config.yaml
n_layer: 18
d_model: 160
n_head: 4
n_kv_head: 4
head_dim: 32
d_mlp: 640
vocab_size: 4096
activation: "swiglu"
norm: "rmsnorm"
norm_place: "peri"
norm_eps: 1e-05
positions: "rope"
rope_base: 1020.0
rope_fraction: 0.5
qk_norm: false
attn_scale: 0.177
bias: "none"
tie_embeddings: false
parallel_block: false
init: "normal"
init_std_qkv: 0.038
init_std_o: 0.00709
init_std_up: 0.038
init_std_down: 0.00317
optimizer: "adamw"
lr: 0.00252
lr_mult_up: 1.26
beta1: 0.95
beta2: 0.98
lr_head: 0.0123
grad_clip: 0.5
warmup_steps: 213
schedule: "wsd"
decay_fraction: 0.887
decay_shape: "linear"
final_lr_fraction: 0.1
batch_tokens: 65536
seq_len: 512
doc_mask: true
train_tokens: 570300000
steps: 8703
dataset: "wikipedia_en"
Each number is 50 + 12 x the weight over its row's rms, rounded and kept within 0 to 99. Layers, rows and columns count from 0. The size before them is the row's rms in percent of the matrix's.

# layer 4 MLP up, 640x160, rms 0.155, rows 623-637, columns 0-159
089:47 27 52 57 50 47 48 58 40 73 43 50 56 27 52 71 65 63 46 64 40 37 37 41 70 59 38 43 49 46 40 48 55 62 49 65 29 53 42 50 46 33 56 55 31 54 61 51 65 63 36 37 49 51 56 75 38 54 64 57 47 54 67 62 56 58 39 46 68 52 45 33 56 52 50 57 55 38 36 51 41 49 40 24 52 52 36 48 50 49 42 54 63 57 76 56 51 46 62 57 53 48 54 52 47 47 38 59 57 54 48 44 65 31 68 54 65 37 38 41 66 63 38 50 55 53 38 92 56 49 64 33 36 39 72 64 49 46 64 31 25 57 37 72 66 85 45 57 44 65 69 34 38 35 48 34 48 37 43 52
083:46 41 46 35 43 41 46 42 57 51 56 50 40 51 41 59 37 46 51 58 41 51 38 50 31 33 67 53 37 46 53 67 40 64 42 67 46 52 63 45 33 47 42 41 66 46 14 55 49 37 59 47 88 60 50 76 54 57 67 42 44 64 55 57 30 43 54 37 58 39 56 41 50 77 77 37 38 62 41 52 53 36 57 42 53 47 36 46 60 52 43 48 61 39 41 63 43 62 45 72 39 46 58 73 50 75 43 37 46 50 53 40 29 59 61 20 50 53 51 35 42 43 61 50 52 32 30 38 33 55 65 38 62 42 38 71 63 46 26 45 38 37 33 50 59 63 53 63 50 56 34 55 51 53 49 36 65 26 39 50
102:64 55 34 50 52 34 47 62 52 44 52 51 43 37 60 56 55 70 33 48 54 68 55 85 70 62 21 53 39 44 21 48 66 49 40 47 46 52 75 41 66 68 46 62 63 31 51 47 50 45 55 79 49 43 53 52 62 28 43 26 66 56 39 53 42 33 50 50 42 63 38 63 42 49 33 49 61 59 52 33 75 67 42 40 49 35 77 50 63 51 43 71 69 32 59 66 39 39 78 47 51 42 57 46 54 55 46 48 47 36 63 43 48 41 41 52 59 40 37 52 51 59 36 50 30 61 49 48 51 51 59 79 34 44 41 48 36 45 38 48 45 54 52 47 43 67 43 48 37 40 44 58 47 44 47 45 26 36 59 49
100:47 49 77 37 59 46 58 39 23 83 70 77 54 35 37 44 53 53 51 47 45 64 49 30 41 50 43 43 33 47 73 51 53 54 35 53 34 46 63 44 47 51 59 70 54 48 59 69 53 38 40 56 53 34 67 41 24 56 47 46 47 38 30 41 61 86 47 45 47 74 60 26 50 38 45 41 72 45 50 54 48 45 35 47 40 59 41 50 42 52 61 54 38 70 30 52 55 55 48 40 55 44 39 47 55 44 37 52 53 52 41 36 51 58 42 36 41 40 66 71 55 44 65 55 64 42 44 62 35 39 57 31 71 74 49 35 59 39 51 37 71 39 31 50 45 37 45 48 26 63 55 58 41 43 45 46 37 62 55 52
123:56 35 56 30 44 50 48 20 56 49 58 38 45 57 52 47 58 53 62 62 30 67 37 56 55 43 59 45 43 58 40 33 50 23 57 46 58 53 62 33 50 54 31 48 46 55 26 61 43 58 57 34 50 48 22 47 48 60 57 56 41 21 45 42 41 68 43 51 43 50 39 47 20 21 54 73 72 47 63 57 46 53 36 50 45 30 60 63 58 19 60 60 59 52 77 47 50 36 64 52 27 60 56 35 54 48 53 50 49 63 51 42 63 43 59 52 46 36 45 47 35 50 54 55 44 55 37 58 67 40 33 26 46 22 71 48 45 59 65 52 50 38 56 41 59 48 75 62 46 74 50 63 50 45 44 67 53 49 48 50
092:77 61 46 65 62 35 41 52 46 44 53 65 56 45 48 47 59 64 56 45 69 40 55 70 51 57 37 50 64 32 40 61 47 42 46 23 59 31 56 30 39 42 34 24 42 45 66 39 40 55 71 56 60 61 44 57 39 49 44 50 49 43 39 51 38 45 51 50 62 64 61 36 40 42 33 57 55 73 62 30 70 51 31 49 43 42 45 79 53 51 59 43 52 59 62 39 53 22 35 64 46 62 50 39 30 71 46 48 40 20 58 44 53 51 42 48 50 38 52 24 43 33 63 62 32 45 47 52 63 42 65 80 54 34 52 50 37 47 61 37 35 49 40 59 49 55 35 40 72 36 45 63 46 53 53 44 27 59 43 48
130:46 50 62 63 47 49 55 54 63 53 62 47 35 37 46 49 65 59 58 57 51 65 26 57 29 51 35 60 48 66 49 50 47 55 52 66 32 34 64 63 68 42 57 42 36 44 35 39 48 36 51 51 32 49 26 46 78 16 40 48 95 51 40 26 43 46 41 37 43 36 50 42 49 56 42 42 54 28 52 47 58 40 30 52 41 48 61 57 52 52 60 57 50 59 28 35 34 76 42 19 61 54 46 40 50 53 40 35 65 53 40 49 59 59 68 47 58 37 48 42 70 43 49 38 52 57 51 67 33 65 49 61 47 51 34 63 33 62 38 51 33 54 52 65 31 55 61 38 46 42 52 57 49 59 62 66 41 60 43 48
106:56 32 59 41 39 46 53 57 48 65 59 49 59 37 84 27 48 62 46 44 65 48 52 56 36 46 53 49 38 46 67 67 44 48 42 47 45 52 47 58 46 36 52 58 35 38 57 49 46 38 57 33 56 49 67 43 63 59 54 62 34 46 59 77 58 52 48 48 28 42 39 38 64 26 65 45 50 26 57 46 59 65 52 49 55 33 39 50 58 54 60 46 60 61 38 82 38 58 22 64 53 33 49 52 63 28 45 63 45 65 28 28 30 39 33 57 57 38 53 50 53 32 46 48 60 59 34 53 43 46 67 71 48 49 40 47 32 66 45 82 31 57 54 58 42 39 45 33 46 39 55 58 55 54 28 68 54 54 66 42
111:46 36 43 39 46 35 57 40 32 53 52 43 54 56 23 28 48 52 59 46 56 49 33 51 52 58 45 59 38 36 46 45 63 56 53 45 43 63 55 65 43 74 77 48 60 42 49 34 41 41 43 51 57 39 52 68 71 61 63 29 40 67 51 37 53 45 77 46 19 58 68 57 31 42 42 61 57 67 59 59 51 66 62 35 45 43 52 57 66 53 79 40 42 52 38 38 69 51 49 48 46 59 68 63 64 54 43 44 64 56 46 68 56 28 41 48 65 45 57 36 36 56 57 49 60 19 50 23 44 49 34 50 41 60 54 50 58 41 71 51 57 32 44 38 65 41 58 41 63 35 51 37 67 39 47 58 35 49 31 29
097:36 51 51 55 61 58 52 40 41 50 46 53 73 53 58 58 58 57 40 73 71 52 45 40 63 30 41 39 51 55 29 28 55 56 31 40 69 38 62 46 54 12 48 48 37 49 30 29 53 47 46 35 55 65 45 51 48 55 55 38 62 45 59 53 73 67 44 57 55 37 43 61 43 58 49 46 56 70 52 37 65 50 48 48 46 48 61 50 47 49 55 61 89 34 51 43 49 37 59 50 28 64 51 50 30 61 50 79 55 35 64 50 52 46 45 54 37 36 42 39 73 53 49 42 38 65 61 47 26 57 55 43 70 60 54 61 37 65 59 42 51 40 59 68 63 50 48 38 52 26 59 48 72 49 50 38 46 43 18 35
093:40 67 57 44 44 47 28 58 52 34 59 15 46 53 52 43 54 58 70 69 57 47 41 54 56 56 43 24 54 57 72 47 41 63 27 34 60 23 44 53 38 45 50 38 47 59 73 44 64 53 61 46 37 61 43 57 57 68 42 37 42 46 42 51 56 47 72 25 48 38 44 57 66 47 34 42 47 59 53 50 33 54 40 81 38 49 48 49 43 42 56 35 42 53 28 32 58 48 49 35 34 64 66 34 48 37 49 73 37 55 68 44 38 46 61 58 64 52 55 54 55 66 53 37 18 40 69 64 42 66 61 37 51 63 48 48 66 33 34 61 49 42 27 73 36 38 49 54 46 54 39 53 52 47 51 49 43 39 57 56
103:48 49 44 43 69 70 49 35 60 47 64 59 37 45 35 33 36 56 52 49 34 61 54 55 43 62 59 30 29 39 56 35 10 44 57 51 42 46 66 40 42 53 47 57 56 50 40 45 33 50 48 30 49 43 80 24 58 39 57 48 47 37 51 45 30 53 46 47 56 62 64 65 73 51 44 67 26 35 83 54 50 51 26 62 56 52 42 60 39 30 29 62 52 40 45 56 54 39 49 46 58 49 53 54 72 44 42 47 46 42 44 52 28 65 46 49 59 44 64 53 56 79 51 40 66 49 44 51 46 39 62 66 61 23 52 45 62 48 55 49 60 41 44 56 37 52 41 56 38 43 54 67 39 62 39 64 58 73 71 49
090:49 52 57 41 62 42 68 31 62 41 59 43 53 58 44 46 37 51 58 65 59 20 49 59 46 15 58 21 40 53 52 47 51 44 15 52 56 44 23 56 42 45 45 56 65 40 59 46 46 58 59 31 36 57 69 54 65 59 46 49 30 31 56 53 47 51 35 45 59 56 28 64 53 42 35 29 40 46 69 43 58 59 40 64 55 53 54 32 33 47 63 46 42 45 49 49 61 46 39 61 28 43 37 53 44 53 61 53 45 41 43 57 47 53 33 63 75 55 36 68 52 49 48 47 37 34 52 68 31 23 65 55 36 65 37 57 47 52 53 38 50 55 51 59 41 33 52 61 50 47 59 72 63 38 36 68 51 59 51 82
095:26 50 39 32 53 45 46 76 58 42 47 57 53 63 34 62 55 58 72 30 45 60 38 21 61 40 44 42 48 48 45 47 42 41 49 28 56 60 48 67 33 67 46 39 42 44 41 79 58 44 48 48 50 41 36 35 45 42 55 49 47 35 17 34 51 51 53 42 45 69 62 46 76 67 54 47 39 54 36 64 38 38 53 65 43 57 43 41 35 28 53 24 37 59 40 58 41 38 50 37 72 32 49 48 48 26 56 29 40 55 45 59 61 60 65 59 63 56 61 60 33 66 59 46 29 65 38 47 51 59 52 57 46 30 42 59 63 47 51 37 54 67 42 35 69 62 68 52 37 47 42 38 49 62 53 39 46 36 55 49
116:60 59 61 65 46 56 51 60 51 37 39 32 51 73 37 41 74 42 51 57 50 31 58 80 49 43 36 61 36 54 53 18 56 33 37 45 58 49 37 38 52 44 58 44 71 61 65 36 45 61 43 58 64 53 42 53 47 55 56 32 45 48 56 57 72 61 40 46 52 44 36 60 31 51 31 39 35 56 51 47 38 19 48 38 40 66 35 54 64 35 52 41 43 52 58 46 37 55 42 58 39 66 63 41 51 44 70 55 59 58 65 14 57 60 62 55 49 42 50 72 27 50 54 50 60 48 55 39 58 48 30 47 57 52 41 54 31 61 31 76 65 45 52 46 35 51 39 59 22 63 45 56 39 57 38 44 47 75 47 46
# layer 4 MLP down (transposed), 640x160, rms 0.12, rows 623-637, columns 0-159
086:45 72 43 34 46 44 41 39 50 46 45 56 54 95 36 52 41 39 47 37 47 62 49 51 17 55 45 66 51 53 63 44 44 43 52 44 66 43 71 52 46 66 39 54 66 57 50 48 42 54 71 59 57 40 52 41 60 46 41 54 54 57 38 60 50 43 50 56 39 17 54 50 53 52 34 40 40 42 55 47 65 57 59 67 36 44 54 52 31 35 75 52 61 41 40 44 41 52 33 55 55 48 30 41 62 59 68 35 47 37 52 57 47 56 52 55 33 47 49 49 27 43 55 42 59 37 43 09 63 38 20 64 55 62 25 39 55 48 46 73 60 44 58 36 26 34 49 33 49 38 38 62 63 64 55 49 50 46 48 49
080:53 56 69 55 57 65 45 52 52 52 52 58 48 48 60 45 57 57 50 42 51 45 65 52 70 67 36 56 50 57 57 38 59 40 38 32 58 28 46 55 67 55 56 48 36 50 86 40 54 65 43 56 11 31 50 33 50 42 37 67 53 34 40 38 80 52 39 56 40 46 41 65 58 38 27 63 55 44 71 56 34 61 48 61 49 43 77 56 45 44 59 49 50 57 59 57 46 37 55 31 61 52 48 31 65 35 51 69 51 55 45 73 70 51 45 72 52 54 54 57 53 68 39 54 44 66 62 74 82 40 39 56 37 62 54 44 36 61 64 53 59 61 50 42 50 44 39 39 45 40 65 50 52 47 49 63 41 75 63 58
097:35 43 61 57 53 45 67 75 48 49 60 40 77 85 43 42 50 54 49 63 46 60 62 40 41 61 59 52 47 43 56 64 33 56 37 65 43 48 48 58 33 33 76 48 18 55 60 54 60 41 40 50 36 44 52 44 44 45 60 55 37 43 51 59 37 38 55 49 19 48 64 62 53 52 49 49 46 50 47 09 65 55 55 62 23 63 41 57 45 59 51 59 41 35 48 24 48 44 44 60 42 65 45 70 50 37 41 46 55 49 42 40 50 52 46 44 59 38 52 53 62 49 74 57 51 20 53 65 59 49 54 25 58 47 41 59 53 38 63 47 38 53 52 79 51 53 50 36 49 74 39 62 47 38 68 64 63 64 42 51
099:62 40 50 71 51 38 40 42 40 56 60 46 46 49 38 50 63 66 61 51 55 67 45 45 55 55 64 50 43 45 72 42 59 45 58 36 54 61 55 45 47 44 55 52 48 70 57 63 36 52 53 56 52 60 39 65 35 52 32 48 55 57 46 37 60 37 72 24 24 63 22 73 46 29 26 42 43 55 42 70 44 46 44 35 39 52 41 30 50 72 42 63 44 62 47 64 37 60 34 62 61 49 59 45 43 24 58 60 73 51 53 60 71 54 63 47 54 28 74 61 34 47 54 59 33 52 59 56 67 39 35 70 39 52 27 64 55 46 45 51 56 41 35 62 28 51 42 63 55 63 68 34 50 28 55 46 34 55 61 52
133:59 34 50 40 36 62 44 24 64 55 70 49 54 51 55 58 62 55 72 60 25 62 38 54 57 47 55 42 41 61 41 45 46 34 61 54 58 53 63 37 46 53 37 47 41 55 16 58 45 52 39 35 42 46 23 47 52 46 53 60 42 36 42 41 44 70 36 52 47 48 40 53 18 33 52 61 66 53 58 76 46 56 41 51 53 30 56 64 61 38 65 54 73 56 61 47 50 40 63 54 22 55 50 39 49 43 63 50 44 82 62 35 59 55 61 50 43 33 44 44 35 47 59 53 41 50 41 64 67 38 32 26 53 21 67 44 43 64 65 56 53 32 55 49 57 46 71 59 38 69 50 57 48 45 53 69 55 42 39 44
092:49 49 66 53 55 43 39 43 42 41 50 51 65 46 33 39 45 49 68 50 61 49 49 61 46 58 58 56 20 49 34 61 52 72 59 45 43 39 68 42 27 42 43 32 62 41 58 30 63 46 41 53 53 54 78 42 46 41 46 49 56 64 61 46 46 62 51 73 49 26 44 54 35 73 32 41 53 57 41 39 45 57 45 37 69 65 29 33 55 48 62 54 46 58 19 68 69 69 28 68 42 44 51 44 54 48 43 32 57 26 52 48 39 47 51 41 54 69 55 60 34 66 65 44 52 56 70 39 51 35 35 52 39 63 51 67 44 54 50 32 54 30 60 51 46 39 74 56 69 55 69 44 52 40 47 47 69 33 64 48
133:39 49 70 51 52 48 56 60 47 49 62 42 34 46 48 36 73 52 53 51 50 66 35 59 37 45 28 75 49 50 43 46 54 53 69 72 33 40 46 54 67 32 58 62 56 46 39 42 54 44 62 65 44 47 41 51 66 08 52 50 83 55 51 35 35 50 47 26 38 47 55 35 54 51 66 59 66 39 37 39 59 48 46 50 38 40 62 54 49 54 66 50 41 64 33 26 19 78 28 35 50 61 46 34 51 61 44 39 61 59 45 51 57 72 55 38 50 35 46 46 74 49 44 49 50 46 51 50 41 66 42 58 38 47 50 60 34 60 39 54 43 58 52 59 38 47 71 38 56 42 71 63 48 46 64 63 34 64 38 42
107:53 29 50 18 36 51 53 60 32 71 51 61 69 41 72 45 65 41 41 61 57 55 39 64 48 71 57 54 42 43 55 56 54 44 43 49 41 71 49 59 70 36 47 53 25 45 45 55 57 34 50 35 37 56 67 49 49 61 61 65 31 56 46 55 34 39 51 69 24 48 35 45 54 50 61 70 45 52 47 32 70 55 62 51 55 45 23 50 53 43 45 63 44 69 42 74 43 58 36 59 57 50 63 59 51 48 29 67 46 59 20 36 40 71 54 47 63 32 66 54 55 36 59 55 41 39 43 63 62 44 55 55 37 55 47 61 18 60 42 69 43 44 47 36 59 53 48 53 66 60 57 68 50 59 52 51 60 52 52 23
115:30 52 44 37 50 37 43 68 29 41 59 52 52 30 42 53 62 38 45 42 57 37 37 55 56 36 43 60 50 55 61 47 53 68 51 38 48 68 61 45 41 67 61 68 68 44 54 43 37 41 37 59 55 34 53 57 71 63 60 32 45 38 45 65 64 31 58 47 32 57 39 40 58 36 70 55 68 68 47 69 34 73 68 48 35 43 58 55 57 61 60 32 43 49 50 24 43 52 46 46 48 67 57 54 41 61 60 52 66 64 32 65 59 48 49 56 58 41 42 09 53 35 42 73 51 35 34 32 33 38 53 51 43 69 50 59 37 48 77 53 55 41 49 42 65 63 46 55 54 41 34 53 74 43 50 50 34 44 49 60
095:44 55 48 86 41 33 41 65 42 59 64 46 39 48 40 42 61 46 55 56 43 45 63 55 32 60 38 48 55 57 47 50 43 46 51 40 54 42 52 39 39 55 41 45 78 31 60 50 51 40 45 33 48 70 23 53 43 35 58 66 54 63 37 55 59 48 83 24 62 50 34 35 56 54 20 41 38 62 62 37 53 67 47 61 58 41 48 68 43 55 52 32 47 50 53 53 53 48 63 42 60 45 63 52 55 49 54 48 45 70 78 48 74 70 65 67 60 52 36 39 44 39 54 49 55 45 76 51 46 36 54 53 50 50 41 36 57 39 58 36 26 53 30 63 41 40 54 70 69 49 37 32 54 41 69 41 53 70 39 41
093:86 51 48 34 41 44 51 35 60 46 41 60 59 21 58 49 20 58 59 52 42 36 34 80 15 54 43 66 46 75 46 53 44 64 65 51 28 54 51 69 38 64 45 45 49 40 45 51 25 59 59 39 49 46 64 43 58 70 35 49 48 52 59 55 58 40 55 38 61 49 64 43 32 66 50 66 47 48 44 43 55 52 40 66 45 48 41 63 46 36 41 32 39 62 56 48 38 64 28 55 59 50 43 49 75 63 19 62 59 49 27 49 47 36 57 41 65 56 48 61 63 28 54 49 49 45 52 56 45 59 43 43 46 70 62 54 33 51 30 43 44 68 36 50 49 42 40 48 61 37 41 49 55 63 57 54 34 46 48 45
101:56 60 66 59 57 68 52 51 58 39 83 44 60 45 44 68 47 62 50 41 73 46 38 64 49 43 57 50 52 43 19 53 50 59 29 75 41 44 64 55 54 42 34 62 56 50 27 42 65 36 53 49 79 54 67 37 46 36 57 58 41 61 53 58 46 47 48 34 29 75 64 49 28 55 66 46 51 65 48 50 51 60 67 57 60 44 37 47 51 43 31 62 65 51 47 39 40 37 41 27 39 55 50 34 65 39 58 59 39 43 53 39 28 33 53 36 45 34 66 48 63 67 36 53 65 32 53 59 59 48 35 45 68 50 77 39 50 66 54 51 57 32 51 44 65 66 34 35 35 49 51 49 32 46 52 61 38 58 57 53
085:37 43 47 61 39 71 33 47 34 53 60 67 48 37 48 39 47 44 68 55 61 60 65 23 53 57 64 63 62 40 38 48 52 59 60 52 32 61 69 43 68 56 59 61 49 60 46 44 59 32 57 48 65 48 37 57 56 49 40 28 47 67 49 43 43 39 49 39 35 49 60 52 61 60 68 60 54 46 42 65 45 66 53 24 52 65 44 49 52 76 34 54 66 44 49 53 60 59 62 36 67 49 60 63 71 37 37 52 63 57 44 46 44 67 59 34 22 33 29 26 57 45 53 72 53 64 52 36 54 39 23 47 57 32 36 35 59 55 52 42 57 31 58 52 47 63 38 25 59 70 55 33 44 33 34 40 41 43 62 49
096:38 47 59 28 46 63 54 58 62 36 52 45 77 19 40 45 57 54 61 71 46 66 25 48 52 52 72 53 67 51 58 49 62 50 44 37 40 35 57 47 58 42 57 54 34 21 41 61 56 35 39 49 53 42 48 45 44 43 39 62 60 66 67 35 56 61 46 38 34 56 58 75 63 77 42 45 53 46 39 67 26 48 63 30 29 56 39 29 27 55 49 27 43 46 57 61 55 53 45 67 52 24 44 61 57 42 57 32 44 44 54 62 50 80 40 48 48 46 54 44 49 60 53 53 54 60 47 53 41 49 47 63 48 56 41 58 54 40 55 57 81 54 36 60 53 38 52 43 46 49 72 30 64 53 52 33 64 30 40 51
119:48 62 68 48 67 54 58 63 50 50 45 33 46 67 50 45 62 33 70 56 53 58 54 55 52 53 39 72 45 54 57 23 64 56 48 46 70 44 33 50 53 67 61 60 51 63 54 34 38 68 34 51 56 51 43 37 41 50 36 54 55 51 59 42 78 56 55 50 48 54 40 49 30 57 34 48 63 61 58 33 41 27 45 49 55 48 31 49 54 39 66 44 33 50 48 25 33 54 43 51 39 49 61 39 53 51 65 77 60 41 47 21 45 55 76 61 40 58 51 60 40 53 41 44 58 40 53 46 49 48 34 23 68 60 56 57 39 80 26 82 57 57 70 48 47 38 39 56 42 59 53 58 44 63 59 34 44 70 30 50
# layer 4 MLP gate, 640x160, rms 0.148, rows 624-637, columns 0-159
085:35 48 65 58 27 15 57 37 57 41 47 60 66 53 65 24 47 62 68 71 60 64 69 61 50 48 63 39 74 57 75 66 47 57 46 58 22 55 42 67 47 82 57 56 39 60 51 52 57 36 45 35 61 60 52 69 48 48 63 49 42 45 41 36 50 51 41 48 39 42 55 76 74 47 57 57 41 50 62 57 60 59 41 71 40 48 62 76 51 31 45 51 36 49 37 43 55 54 63 52 67 55 40 40 65 48 43 52 32 68 47 54 39 64 57 64 61 46 58 49 45 57 49 39 57 41 53 50 55 43 50 49 55 24 47 43 51 69 50 30 52 51 62 26 51 32 33 53 45 46 47 30 55 58 68 64 39 60 48 58
095:54 48 62 53 68 45 79 72 53 44 45 52 64 88 39 58 48 46 54 63 56 50 67 39 47 47 65 32 53 38 64 61 36 48 35 63 42 45 38 57 41 26 66 41 33 61 48 53 60 46 45 43 38 42 45 45 47 57 49 62 42 32 38 52 58 45 47 54 24 45 55 67 59 54 50 51 40 43 54 36 71 58 57 49 40 65 47 52 42 54 51 47 41 45 55 28 59 33 48 57 45 53 38 67 45 46 44 50 71 48 37 47 49 61 45 54 54 41 42 57 64 38 68 54 45 23 52 59 46 47 50 26 60 50 47 62 61 46 65 60 33 54 52 81 58 35 51 33 51 89 36 56 48 34 62 71 77 71 33 42
109:48 49 58 34 40 51 63 51 38 62 57 49 48 54 55 45 55 35 27 57 46 31 58 56 66 47 47 57 44 49 49 44 55 46 37 56 47 32 58 54 51 53 35 61 58 27 58 53 53 33 55 52 50 55 87 37 47 49 63 52 56 53 65 51 53 74 49 82 70 41 62 30 52 60 58 58 74 37 38 39 37 53 66 33 68 79 47 64 53 46 43 46 53 51 63 31 59 63 60 28 38 40 49 63 62 70 49 28 48 43 51 33 43 68 32 55 58 32 47 45 70 51 39 78 61 43 36 51 37 51 62 30 77 49 67 43 45 42 48 45 55 36 47 39 65 35 42 21 47 41 57 58 37 49 50 46 46 53 35 45
089:34 42 35 72 51 41 74 41 50 26 38 41 27 73 38 53 48 36 37 34 51 53 46 60 54 39 57 70 58 41 46 42 57 56 38 50 48 45 35 50 57 40 45 72 51 43 54 44 50 51 66 42 63 56 56 70 43 56 50 66 46 57 26 47 85 58 34 52 55 53 56 35 37 48 47 63 36 33 63 33 51 52 62 30 67 34 53 53 59 50 50 43 41 30 57 54 53 19 45 80 48 40 44 64 80 51 47 58 66 54 54 56 47 59 36 52 50 52 42 54 53 57 39 30 39 63 42 62 60 31 43 56 46 30 53 37 63 56 71 61 58 62 49 77 65 53 51 39 60 61 39 34 48 35 55 39 50 60 55 34
097:46 45 43 49 67 48 36 19 51 51 51 45 58 55 35 51 26 40 74 42 59 47 40 43 52 62 73 68 23 55 23 47 62 68 52 52 54 53 64 39 48 27 50 50 53 50 61 36 53 47 44 56 52 58 71 57 40 44 56 63 54 55 51 47 69 59 56 72 44 16 26 60 36 65 40 55 39 55 42 49 55 48 42 46 58 72 30 35 59 42 55 52 41 55 33 67 50 61 44 78 48 49 51 61 66 70 53 32 62 38 57 44 57 54 43 54 64 64 47 54 48 68 50 52 55 43 57 35 42 32 36 43 43 68 51 68 53 48 40 34 43 26 52 41 43 37 64 65 57 63 66 65 58 36 51 45 75 31 57 46
100:63 39 44 50 68 45 74 75 54 64 50 47 39 59 60 52 46 44 54 67 64 45 52 56 68 51 46 57 55 47 50 47 76 42 51 34 49 56 53 42 52 56 65 38 64 25 40 78 54 44 41 35 28 62 37 43 74 44 60 50 58 44 42 55 68 40 36 30 53 62 31 60 51 53 62 25 46 53 83 34 72 42 33 52 61 55 52 63 28 26 58 62 63 46 67 43 65 39 59 56 41 35 45 44 41 46 32 55 46 48 34 38 42 41 42 54 55 49 36 51 35 45 63 63 41 61 48 52 56 41 64 52 47 52 32 46 50 70 48 26 47 50 64 68 49 45 36 56 45 63 70 54 66 37 44 67 75 57 59 55
107:61 47 32 28 51 56 39 36 41 55 43 45 49 64 56 82 46 45 44 46 52 48 39 75 63 82 50 59 31 37 32 34 53 47 60 74 56 48 53 29 67 41 28 44 51 47 52 45 59 35 36 49 50 57 50 47 45 51 48 73 54 75 41 50 29 38 42 65 39 57 45 53 58 65 63 66 41 55 43 42 77 54 49 43 73 56 51 51 56 39 63 61 44 58 59 45 53 50 67 54 66 58 67 59 23 60 43 35 66 48 46 42 56 55 58 56 55 41 48 41 49 42 48 51 44 35 44 47 78 50 49 34 27 58 57 63 50 37 45 38 47 54 39 16 64 63 60 60 72 64 56 65 34 47 64 43 48 48 47 30
115:61 56 35 52 71 37 60 45 55 49 35 37 57 50 41 71 48 53 51 52 60 60 51 65 67 54 52 48 44 35 67 34 63 57 49 47 53 51 53 31 37 35 50 53 64 55 28 47 50 26 39 44 43 62 54 54 84 73 46 30 62 22 36 72 39 45 40 37 41 61 20 33 65 50 65 44 72 60 49 30 72 64 43 60 58 57 56 49 49 50 51 58 68 58 42 45 52 27 53 64 45 60 62 52 27 65 56 78 54 63 47 58 72 51 40 41 79 22 33 47 53 51 56 35 45 54 46 48 53 44 59 73 44 58 50 60 56 36 56 63 45 49 49 54 54 60 42 49 60 50 40 60 44 43 47 46 41 34 60 41
095:57 48 51 82 58 27 52 70 44 55 60 47 31 54 40 36 42 45 45 53 41 45 63 55 40 46 41 53 49 50 51 69 52 47 39 50 61 41 50 42 35 55 48 42 74 43 57 58 40 41 64 28 50 61 20 46 41 36 59 54 53 68 30 58 60 48 73 29 64 55 29 37 61 56 21 46 42 66 55 50 47 63 58 59 48 46 56 66 38 56 55 52 35 56 62 48 52 41 51 54 54 35 55 39 54 42 52 38 49 69 70 51 81 71 60 68 65 43 34 48 44 41 59 49 47 35 62 51 43 34 69 53 50 47 37 40 60 36 53 39 28 69 28 43 28 59 58 67 70 57 41 34 62 35 61 56 59 74 56 46
102:37 52 51 41 69 47 42 61 37 57 65 59 43 75 35 40 78 43 46 47 67 55 53 35 78 54 78 54 48 45 41 52 52 53 42 47 60 33 41 54 50 46 45 59 59 55 54 44 68 43 58 70 72 50 47 68 44 38 74 62 50 59 49 38 43 37 50 74 52 51 59 57 51 36 46 44 35 72 60 47 41 55 51 45 63 44 56 40 64 54 60 61 49 38 41 43 60 23 73 51 35 46 36 52 29 62 72 51 48 47 54 51 51 55 27 76 26 41 37 61 49 72 38 59 31 36 65 56 43 44 65 54 52 66 39 42 54 58 64 44 47 35 47 81 50 66 48 59 40 61 55 25 37 53 48 58 68 43 54 50
105:60 33 35 52 40 53 59 44 48 71 25 54 48 51 33 40 39 46 50 76 42 52 49 45 48 46 35 51 36 48 71 51 34 46 67 20 62 34 27 31 55 38 67 47 47 35 55 48 34 56 40 47 48 50 52 68 70 53 56 52 49 41 38 48 35 49 41 54 67 26 50 56 57 57 42 51 53 43 65 40 58 52 42 47 37 45 55 75 53 53 72 55 34 50 52 67 58 60 61 66 64 29 57 63 45 61 34 45 54 48 42 64 62 78 57 71 31 47 43 41 38 50 67 43 41 56 48 75 50 47 71 45 55 32 26 28 42 45 37 55 63 68 37 61 29 42 33 45 59 28 62 56 53 38 39 46 63 53 36 52
093:30 37 59 56 48 69 38 45 45 62 59 59 48 57 57 38 37 55 63 65 58 56 60 19 45 45 78 63 71 47 39 48 65 53 61 51 44 39 46 49 65 56 61 59 47 48 59 34 62 39 42 50 50 40 33 48 62 43 38 38 57 63 71 31 45 44 42 36 31 47 62 53 55 59 77 55 42 45 44 57 46 56 46 50 58 79 62 34 45 74 28 55 59 53 51 48 67 51 50 49 64 37 51 69 62 39 34 41 63 51 30 44 45 65 67 28 42 55 34 30 56 42 50 83 52 58 56 41 46 42 33 38 56 42 31 29 57 51 51 38 47 44 67 62 48 45 40 24 63 73 61 47 44 33 44 64 46 47 64 57
093:57 50 41 63 65 40 72 62 44 62 47 66 25 88 51 59 55 37 49 28 51 31 67 29 47 56 25 40 48 49 48 50 43 42 61 45 51 71 32 57 32 60 58 34 60 62 57 42 45 46 51 51 50 53 65 51 58 58 61 54 40 21 12 46 47 39 49 75 53 58 64 32 45 31 58 70 36 58 67 43 56 53 28 60 64 27 60 73 50 50 57 52 60 64 49 39 50 53 48 31 56 56 49 57 46 61 33 66 53 50 34 52 53 29 61 48 50 54 62 54 50 44 50 43 38 57 52 37 61 50 51 50 48 31 53 48 47 41 61 42 21 55 58 51 69 55 57 59 47 45 39 58 43 46 43 69 36 73 53 48
104:52 49 43 68 56 43 45 30 31 38 49 41 52 59 64 54 54 67 41 68 66 44 55 73 53 33 33 38 44 69 58 54 44 74 56 53 52 41 35 67 58 15 63 30 53 19 67 40 76 47 53 35 41 55 47 47 45 52 63 49 56 31 50 67 45 52 49 48 51 44 30 43 70 40 51 41 44 46 76 39 63 58 31 57 45 47 72 47 56 42 55 69 60 53 60 53 52 45 55 49 49 47 55 37 56 49 34 50 79 49 50 53 50 46 59 67 45 17 38 42 59 39 70 49 55 64 34 48 44 32 53 58 29 52 30 52 57 35 63 51 62 44 44 69 63 65 59 45 31 66 46 38 58 40 38 54 46 50 51 47